python train.py --n_layer=8 --d_model=256 --n_head=8 --n_kv_head=8 --head_dim=32 --d_mlp=1024 --vocab_size=16384 --activation="tanh_gelu" --norm="layernorm" --norm_place="pre" --norm_eps=1e-05 --positions="learned" --qk_norm=false --attn_scale=0.177 --bias="all" --tie_embeddings=true --parallel_block=true --init="normal" --init_std_qkv=0.0194 --init_std_o=0.00486 --init_std_up=0.0194 --init_std_down=0.00486 --init_out_by_depth=true --optimizer="soap_variant" --lr=0.00293 --lr_mult_o=1.03 --beta1=0.95 --beta2=0.98 --lr_head=0.00561 --warmup_steps=200 --schedule="wsd" --decay_fraction=1.0 --decay_shape="linear" --final_lr_fraction=0.05 --batch_tokens=32768 --seq_len=384 --doc_mask=true --z_loss=0.0001 --train_tokens=166600000 --steps=5085 --dataset="wikipedia_en"
Each number is 128 + 32 x the weight over its row's rms, rounded and kept within 0 to 255. Layers, rows and columns count from 0. Numbers have three digits each. The size before them is the row's rms in percent of the matrix's.

# k: layer 3 attention key, 256x256, rms 0.0775, rows 249-255, columns 0-127
# q: layer 3 attention query, 256x256, rms 0.0763, rows 250-255, columns 0-127
# v: layer 3 attention value, 256x256, rms 0.073, rows 224-241, columns 0-127
# o: layer 3 attention output (transposed), 256x256, rms 0.0696, rows 224-241, columns 0-127
k249 104:143112145231089119121137135126130096181089123103097061167183192139106166077082102130075129115142117073166142074170178091199120131103105082108108104100149154127111136165116155156077134103089068165122145153121137082125219162125102130103198126108106116049074143102132084181175173162122175156167127143097146153125132137111120141072118114144121131132146118102149141092136088102143146108124
q250 109:115084113127102168135088126174123135121135141130106162162109112147126191127134160091151136076137088116149116124104135183147116067118163137145148126133139144066146128161156127133141175101221084158132107079128145112153151193084137118142086122175092102130079170160120157092138129170168130122197135095102100125087142156118101110135162152088152093187091207145117125146090162104096102158144
k250 107:183161191184101072105111109129104120196161141111093151167160124125170094147156077100183145101108113094080128115160132117124113095113186125144112101094112179090113178125214146122148082090155127125128074133133137112166083108061091139136144096114151141157130134100142102170059139160100136134123150059118086131104161130106033134170139153142129122111138188156119155104099161077155125125068
q251 108:128163098141126174121093141127090127088138146101106143123097079091113190075158115154142154114121062070166101092155058168112081162079084105198124129110102125114127112182099099183124168123133121117113092147163150158116182045169086096136164095149132119163143082127165155142112149099103150115098054144129144086131156084112178147167123145082106122089107139158175125111135122130154160143096
k251 098:139149127097111123143077081131142115084060077122120137108110135065144139103071120151120109135162169168141088137095093126133144145129062080185128138132127118128160126111106190120077122142124109146066139113218145153050109205118189164063068108147053143167154109124187163104130132117111139110107166126123087105110157034130102116098061133120095130121090163133085106116145131140128133195122
q252 112:100132129132077173179117124165122105129114151083131102184191115109156111129066073151117106110142098130160091139165073078163070139198149157122135098041144142108130182164182127127074123132117134153132116131128169140167110164163180152070103116097182124134151135143181091134077146132157127124100108112107141108085165128091188061165156167145127139130138113114143092178150116062043121080130
k252 104:062136081127090152178131104151119080116132066140083126162117096087113127126142206196138186159188151158161164154232128100173170111140164118122143130107128152154137114123126115092128128091147110109122103166182130126119170152129146141127188075143180134129145161160107167159138110140156077102195114102135127078112169155106145160108103130130089106044135152102093120162161136101089035145106
q253 109:144115165112172142090095079130112172119169165118114185139134124139128123121074154120159096100119146108085094128094137117114153070131120161180132152095088139141133114134143116152122070109163168171164119093104119138145124146074113151172138090090144187089127128134144153184102102137139115111030135117128140090118154106136097204107115165157172186167157104148118129122103142103077046123100
k253 106:123098178195125136139083139148141076200152114125140078132094170132161067160112160119154139165129124106124165150168168067151116145103147120125149119109188115141077099114100075136124163137131150072060069137145153142165100144116097131121142096091116152149151123110134143180136154111115108134103097098164128117135186089128141141182169204123110065142136115138114119144130138108106111061200
q254 108:138177144126139101135109125160129117078119124101134132121126133109092116173090160137150127112106100122144194109083149142133110129147131163092167117200161087177203131099092068085155101104125153162079174132133178090119089140112115094103121150143096141107120164124147151143116112101165171152141116189071136133125137048130090140122158152192159153102150117140169157140093138174140060106135
k254 091:127204094137158167092169164092115055142137128130165184065122185126137142104073111112158190145230069146102112123119080129167143116127137078129124132164092087176197100090109106153102110153111110122050137223093145127078176139124154147151110131088126199099165145162194124112078124129175131147140171079083091174150171105086144109122152182128103158048132137074168138102070100132152107122136
q255 105:161123133145160073166140090168039061082079121126196120074101141143108118114135116143175104149154120098114129145124081115113043126157123099110206142125135090055118155146133107118121147137098106151118130122097156127109137131143117129102072137120139116166053061147096072166129126136111111130191131112129071092119161167181105148122151150192101123101167127104147165116118090172135092124141
k255 100:083056074162149205153163196149144135102087138120116064122103122110105082120148105126119081150132138063211159066092113091133074150143101112098141156151123092104125179051122115126125082125135160182170140142145069117098109109168117106183152075099151151158181112126153108109150200108039152087114073146143041150144086131123113125136111133143155137165153167173127128073145121121129146163126
v224 102:112149179114142178114171180133165148072202102110123164133141125143173149129140102122107184135138131132174083129149115128150148130063149141177156104118160102046104154158099141155144141107167146165130161107146170120147119159121115108134114140095116087109077073126109116132069125165098167117162057147092105119114139139143154072160190145121147146101145132124099076152100197114159106100148
o224 100:083090080112108125170131119117137126129151093155131122141127059078122129160045104153093101150085116134106135178092117069132187147187117182097132127140089126173160172158137066056128137143082142123073145120102180167093058187177146144087143134126083139163111119157115094093174143151156123134120111068134154126164110145139168147150148104142140165123090144104085174138108112082184106113164
v225 122:145147097105119165083074098129144171067096111138093133122077095110144139123163110102142116143062125137104086137110130096117109143091072133127138106146095144153124120113221188214121149150148100107131098140144137147164136159048123129109140099117166191106141117089086131106111095070111186144103137179155118119148107135110153116124101088105124113128130084195127108163064120169077156112138
o225 111:119073142130109114100118139126127126197110151129134157149142112080096079179140147136118082154115121128143111167150125134174089152105157072119139175103196102126090123161138053123081070100143084166092116090097188118037137117109106189130117114141167092128110133150149158106127145120122116120081184102100125137154157183112064101151137123095170138166127122130164158083126096127111133141160
v226 119:130105100148127155072066119154122150156117113074131121087134169087180115081058117113120090148151160110066114137098127158128140141063084082102113070183098079161106119162134136106098173148093100115147121161109129130118115186106126049141095131112152138127143195075094111140184153090103158183137187177131102152116131189107128136154168100114119106135075165101166121145128105145144160119137
o226 102:111149133126157135155160175140059132130177148167122092080046106165048150155127144159194131094092058172107154111155119109105166153152111083154106071184105196105141134168147117165126135138162133151078130094133125129101145145134122188099101077108116109143155159219160133113068123047140152084103135090146128168095128074167115120101137161112117094128087096166116108138148109151142123168089
v227 110:140153076128083135083032149210125090126156111102098130120099114107224122094117153127155112150067123099159112118085095107100122127099117099134160100199168107105146113069126189169132090162124157136087091145111184144077154109080104133103104147130135084136186125105081142120135103129150188075102138175145165178061110144103080095080145113099181169132076172132059081141142122161170096172168
o227 103:095096130097087125148166125173150140147151205151098129098113110104131119161123135077152181123102152119107174109074168121112116053090135180121065095124133126145119122075085143144116138129145142160153093075117116117133066160127094091141091105164116142150167156099158138093141143101099127132124218142139154108145100080097141205099120172126089117173162141095136170107124072164122105127143
v228 116:110091090146170091128191146117108101113107176134114146136144160118186066178113162164105125170162156102153209126130108067101112099107153109128149128118147138192111144134093107083104112188107146139098105118124094093135157127140121178081119151137075155153103051110147117107089141157187124115130086105128116081131083123102147130125103084161092121101085146121130128086102166128166125079097
o228 112:108165104103054076116110136112146171103138082150120063109091170159142163147161092131089120112133155153125142119123140169149060078093061158120088116154086067129108183092109083187125109086146137153099155101105083100141093109145117106118124145127135110171096143127068110142185156129107105128176083153138041150077133082151163118100100186122094101091163121105080147186072119147104042140099
v229 116:094132181085137089145038109083114165116128166089171135189103127113070070130098108163109137175148106069135156081178153062177117138135115132134074104130145103163175157160134142143147142114102137154163176112112171060136102149142111126147115117075098120138097162133115086180096136133136149139137140092159119118138134107114153115094155141051086113138105145114117113153204120110193103088089
o229 112:142157142202153176120033136140144158102161142113160161121064160153117129088116137148146165151097182214093138131088153123147178069120132047178125082121114128092112086131149133185058100127152124123123138159081044202071108133121156165119161146095062088165167131101129122091152121114120136097186107204118124066098131142081147152126132149169142156123094087137161149105107176134104131109084
v230 108:140170136157110142099105104095195181126102152133098059076087119157120107139135144134169098148146209120172184144135113140119100127181143123157079119095102127119107094093088123131144173116123120127111148124089083074142179133144164116168140065154080146075119076202116156115092118168181169135117131131127136114115180126106081088135119155133132142137123115104137084086149140136088135124089
o230 106:121110154134129123156099157152142099122177162071105174133166114102135130094143106165152137109158173160150113120159067145139115102143151183146112130139051167137150151154129151136095122118165128147103117118132155139152096190083197143097170105058178094132205160071099115162130175161127112157129139127153107141050124181114130146128126185077143120167171129152078158181133094111082084087125
v231 108:077157017101132132130165141087106070091053100110127129163131090114153171116091109183083108107092093088174083070146143097180145180111129183118152149117181098125098113109176116113089138098110086164137147142129104151145141099129119184126127179171076145148124118093114056121176146097095122144095160134118137115095140169142091145091201107151154176155142145158115106125110148161132177161121
o231 110:085095099116142078193173141155116149092155152141091099106103126102105087192130089113127123152118126115131149154081151149116113049097110091120188172142109127117095137113051064138182153164165156152090147094131116136116139136073162094104144118073195110169140138148147132120103128109159133116139075105096131141145129170118138108233111053125128094106152113139106088101155087175159117107119
v232 119:137125155114137086148088161139116069128208090131100154099136148181164149089120101086113159154090121154132141148117120134086095114098171210113063205134103103170158131152146150165138182111125136128135141090077145124066120167092122149082062157141165163143085126117137107155133119155122124175074097124095098115203112069121144148119115147126109119145132119101135123102140150087072112124137
o232 114:124132084176078162130110164126095128108052148102163107111086105146107113216129170187153092061120127149151160133109125087186134131151127114105171138126142127129131110146132114115145069187163142139110095153152128091132119030153111152130141110103118102110179138170107178182151128126120131132133127130126164082094170135103133106172161080124123135138137160154126122191167109139148142097099
v233 113:139142074123135092127086124076087148100102143102124133132090161125125144125146233166120171175172170136141125128091136126122143137138118120070140094205071116161182127095122179191090137137123077094139136163174095110117145123115119064139177140075132135097161116096100108093139087119119152140114123185157096137112139160125153135107086138106075108179108121161156100165114085089107093093125
o233 102:111217104067108107040154129102104137158158105132134102136157122096188153110153100026132149122118140152101115113133069138149138157079123073206123107058133107071145126188106099096092196142139135183135154106125145146132084116111121144126104091144167089127147060137126164092127103081133159114118092136170129119128092129114105194108138123058099143094116088120120117151138160129122158101110
v234 096:097160127204115146125104131083094166107128160155116169050144130078066166173149171122125124172087094102139077081170127114168112152129134133154131165070166129148148155130184103113175139136134169159130110135135130126160150135125143140074130060106107151197118218169158110139143098159152153119118103087128148122110131117090062092109162107098068167024129079142160132183154115076182162112128
o234 094:115090130158088092118125112176117153150126120162210129171151133210185076081118109145118109138103128126160133128093170089100155097061151105119125122121160074102130045121080152160116109187131169129132128109112103167130137205093155095158114138155164169118116150129104155072167199156135124109130073128148138143186196116130169141102128153166115165146137113095091136131144164170144114129102
v235 101:098121120096147144141119073145167181081123054088141154149127145093134109118154135129160130149091147154112130113130100043148128173141186148105113073167138187102096106134124146146118131169060142127070153111121207126183077119124112165123093103119091110078140121098140134102085136135136105154113160118136100108115058105147107116093143103139145130127163160095117175156117173125119052098108
o235 098:154085096075074133109108105160059075130171164150114149087158145151184164171136103123170136140157157164151116144113096145091116028133131095171161159090095104087174177092078182165039130080126102131149118150160113086119154171132157162095106142152135140170129140132121134151133133155133133109141147072142096159194151189143140155163108160074069132116091141125158122138101073138132126088183
v236 112:145106085139091198159147147109206105164169133063069133074103120106174132110103163120145161173127080170140149140201054108070110143126164125141099142179124086132159066142122101095099175097126196093124157121093170089193164106168145144091077131146173147094089103111139139107164152195135098104148144110130151080117131126120134109143119107161104135132117193125159138135132170153107083114096
o236 112:099123103088130138073142086135058149162110110118161148137109147139132181163099169134149115134056120144092083117123129167114132081146143121156143171195136102099143138183119093155133182129135140126127123137114086179082060168110164115096125084111137121150087144157109102131171115163098129101159143126090130097119129173124122160139134093161113114161149099101109103087118108138148120118121
v237 100:155101155103115156172067122150146192151178049083137136078044138173115104145101091141108166126078109119116101102185129118175087158168096147134130157179168099096162131024091136101145128128184129144069095188120098134157132043167073082126122107165161126122095123146090147138143150165131136154154112194139197142134114128108133129097135096186106126133113149130112148121108149172134148120130
o237 099:120167133141119101091133122078122153171161134160062176153171099075113196144105110148146164097099143078112146103118106135122169134121109102106134110120101103121105095194116150127104123095150138106112071140072071109155094174173136153188146156139032111125116118139148075120098177123101144090117132102192106086094157142122169134117132157082136054176110132185109138120119134109109068162126
v238 099:111050110170150129083139134150141117134138106176092115103139145130145096110167170136184089054112081173147209141103166160170161092128113108125149128122154142102129110156143108096115105113128071073125105104167163147162126137109096120142088161150159110110122186145082110148133128135115077144109129160137164143113112135183132141155145106132110157115221169213156179125057133149140145201107
o238 105:045105141129102210164144173133138088155128141073077104114115113111182121162153099117080122163100130093154103123186153163204139206098133114124148164115134138174143153092095109155177110189124142158138090139053198162115150155175106095083139146163174116144116108105121105168123133084151117151100157143121111113174114143074137091124129124138156139085104088110111144118189121133110108125185
v239 109:130120155109119151168139063101168129169122125164086166130114182162126101164107131086165104143076156158165151142129174141114158110200129099132107147115140143132151178152089116090120106131106181129151183081123158109180072121118117127103136127145119099094122126082114156105107156151147156123126114136120114139135100046155157102167116115090096101099146133154146131116128177146152164093139
o239 103:122093127150109113073157134078130114156124065062088099132130093136172156148139161161134123128126155135105123197166079166166151094129175109118137142072075168086153169140132190150168135134130129090169070128147141113080104136196143126052117110206105125202101169147087110137124158136072136123161136124121180109166154167133095136139133150112065104105139048115130070134126116119058150096129
v240 126:143138170193114095108163094117166055141108113172197076186208080095148043133096138108154052080173107108113160162118152117167134107171095148129129110063160095139130137094218120046135125099147116127098162155107102132128130121111094175129066124163172078113157138111127099140162162082141132168138185141081153098113085120159144117148075165127123109103147126131160174132136117112152158123095
o240 113:083128160087171092235163106138115124088108103068098146077110197110099146133094106118152110137091093073140110134151175176092141106089098140082123142115081186131146115155159119142155110141104156158136106087067106122173164132083093140098122151127084180165112143127139066178104063073111127098094125109165088163139141137132095128109094172194125148174134089163077125114169135136133188125176
v241 111:086163124076148122111099108113136092138229101135090118165147154139172118113160092144088131143083124094163094126094143166116151155107129147164119156112147124193141165119125146134110124146104157146125111135111110100157070102063106185066145154173138153117174098091125133138111078134092127142050124167094130080128202200104126084130110130104134135127121131118122111108153188168081128162186
o241 107:102169084199135105135164118173080150140125123127110145140127176155096158142067111118112105093159140096122174177092182140128139112179177133057131119143132157107145153132120139144144094174111142163096156164167118145175090109138119122165152156101106139106089122192139121129127142117125165124135157064100181129100101121113108125111171077151112139132184187142134139176144077127139172136125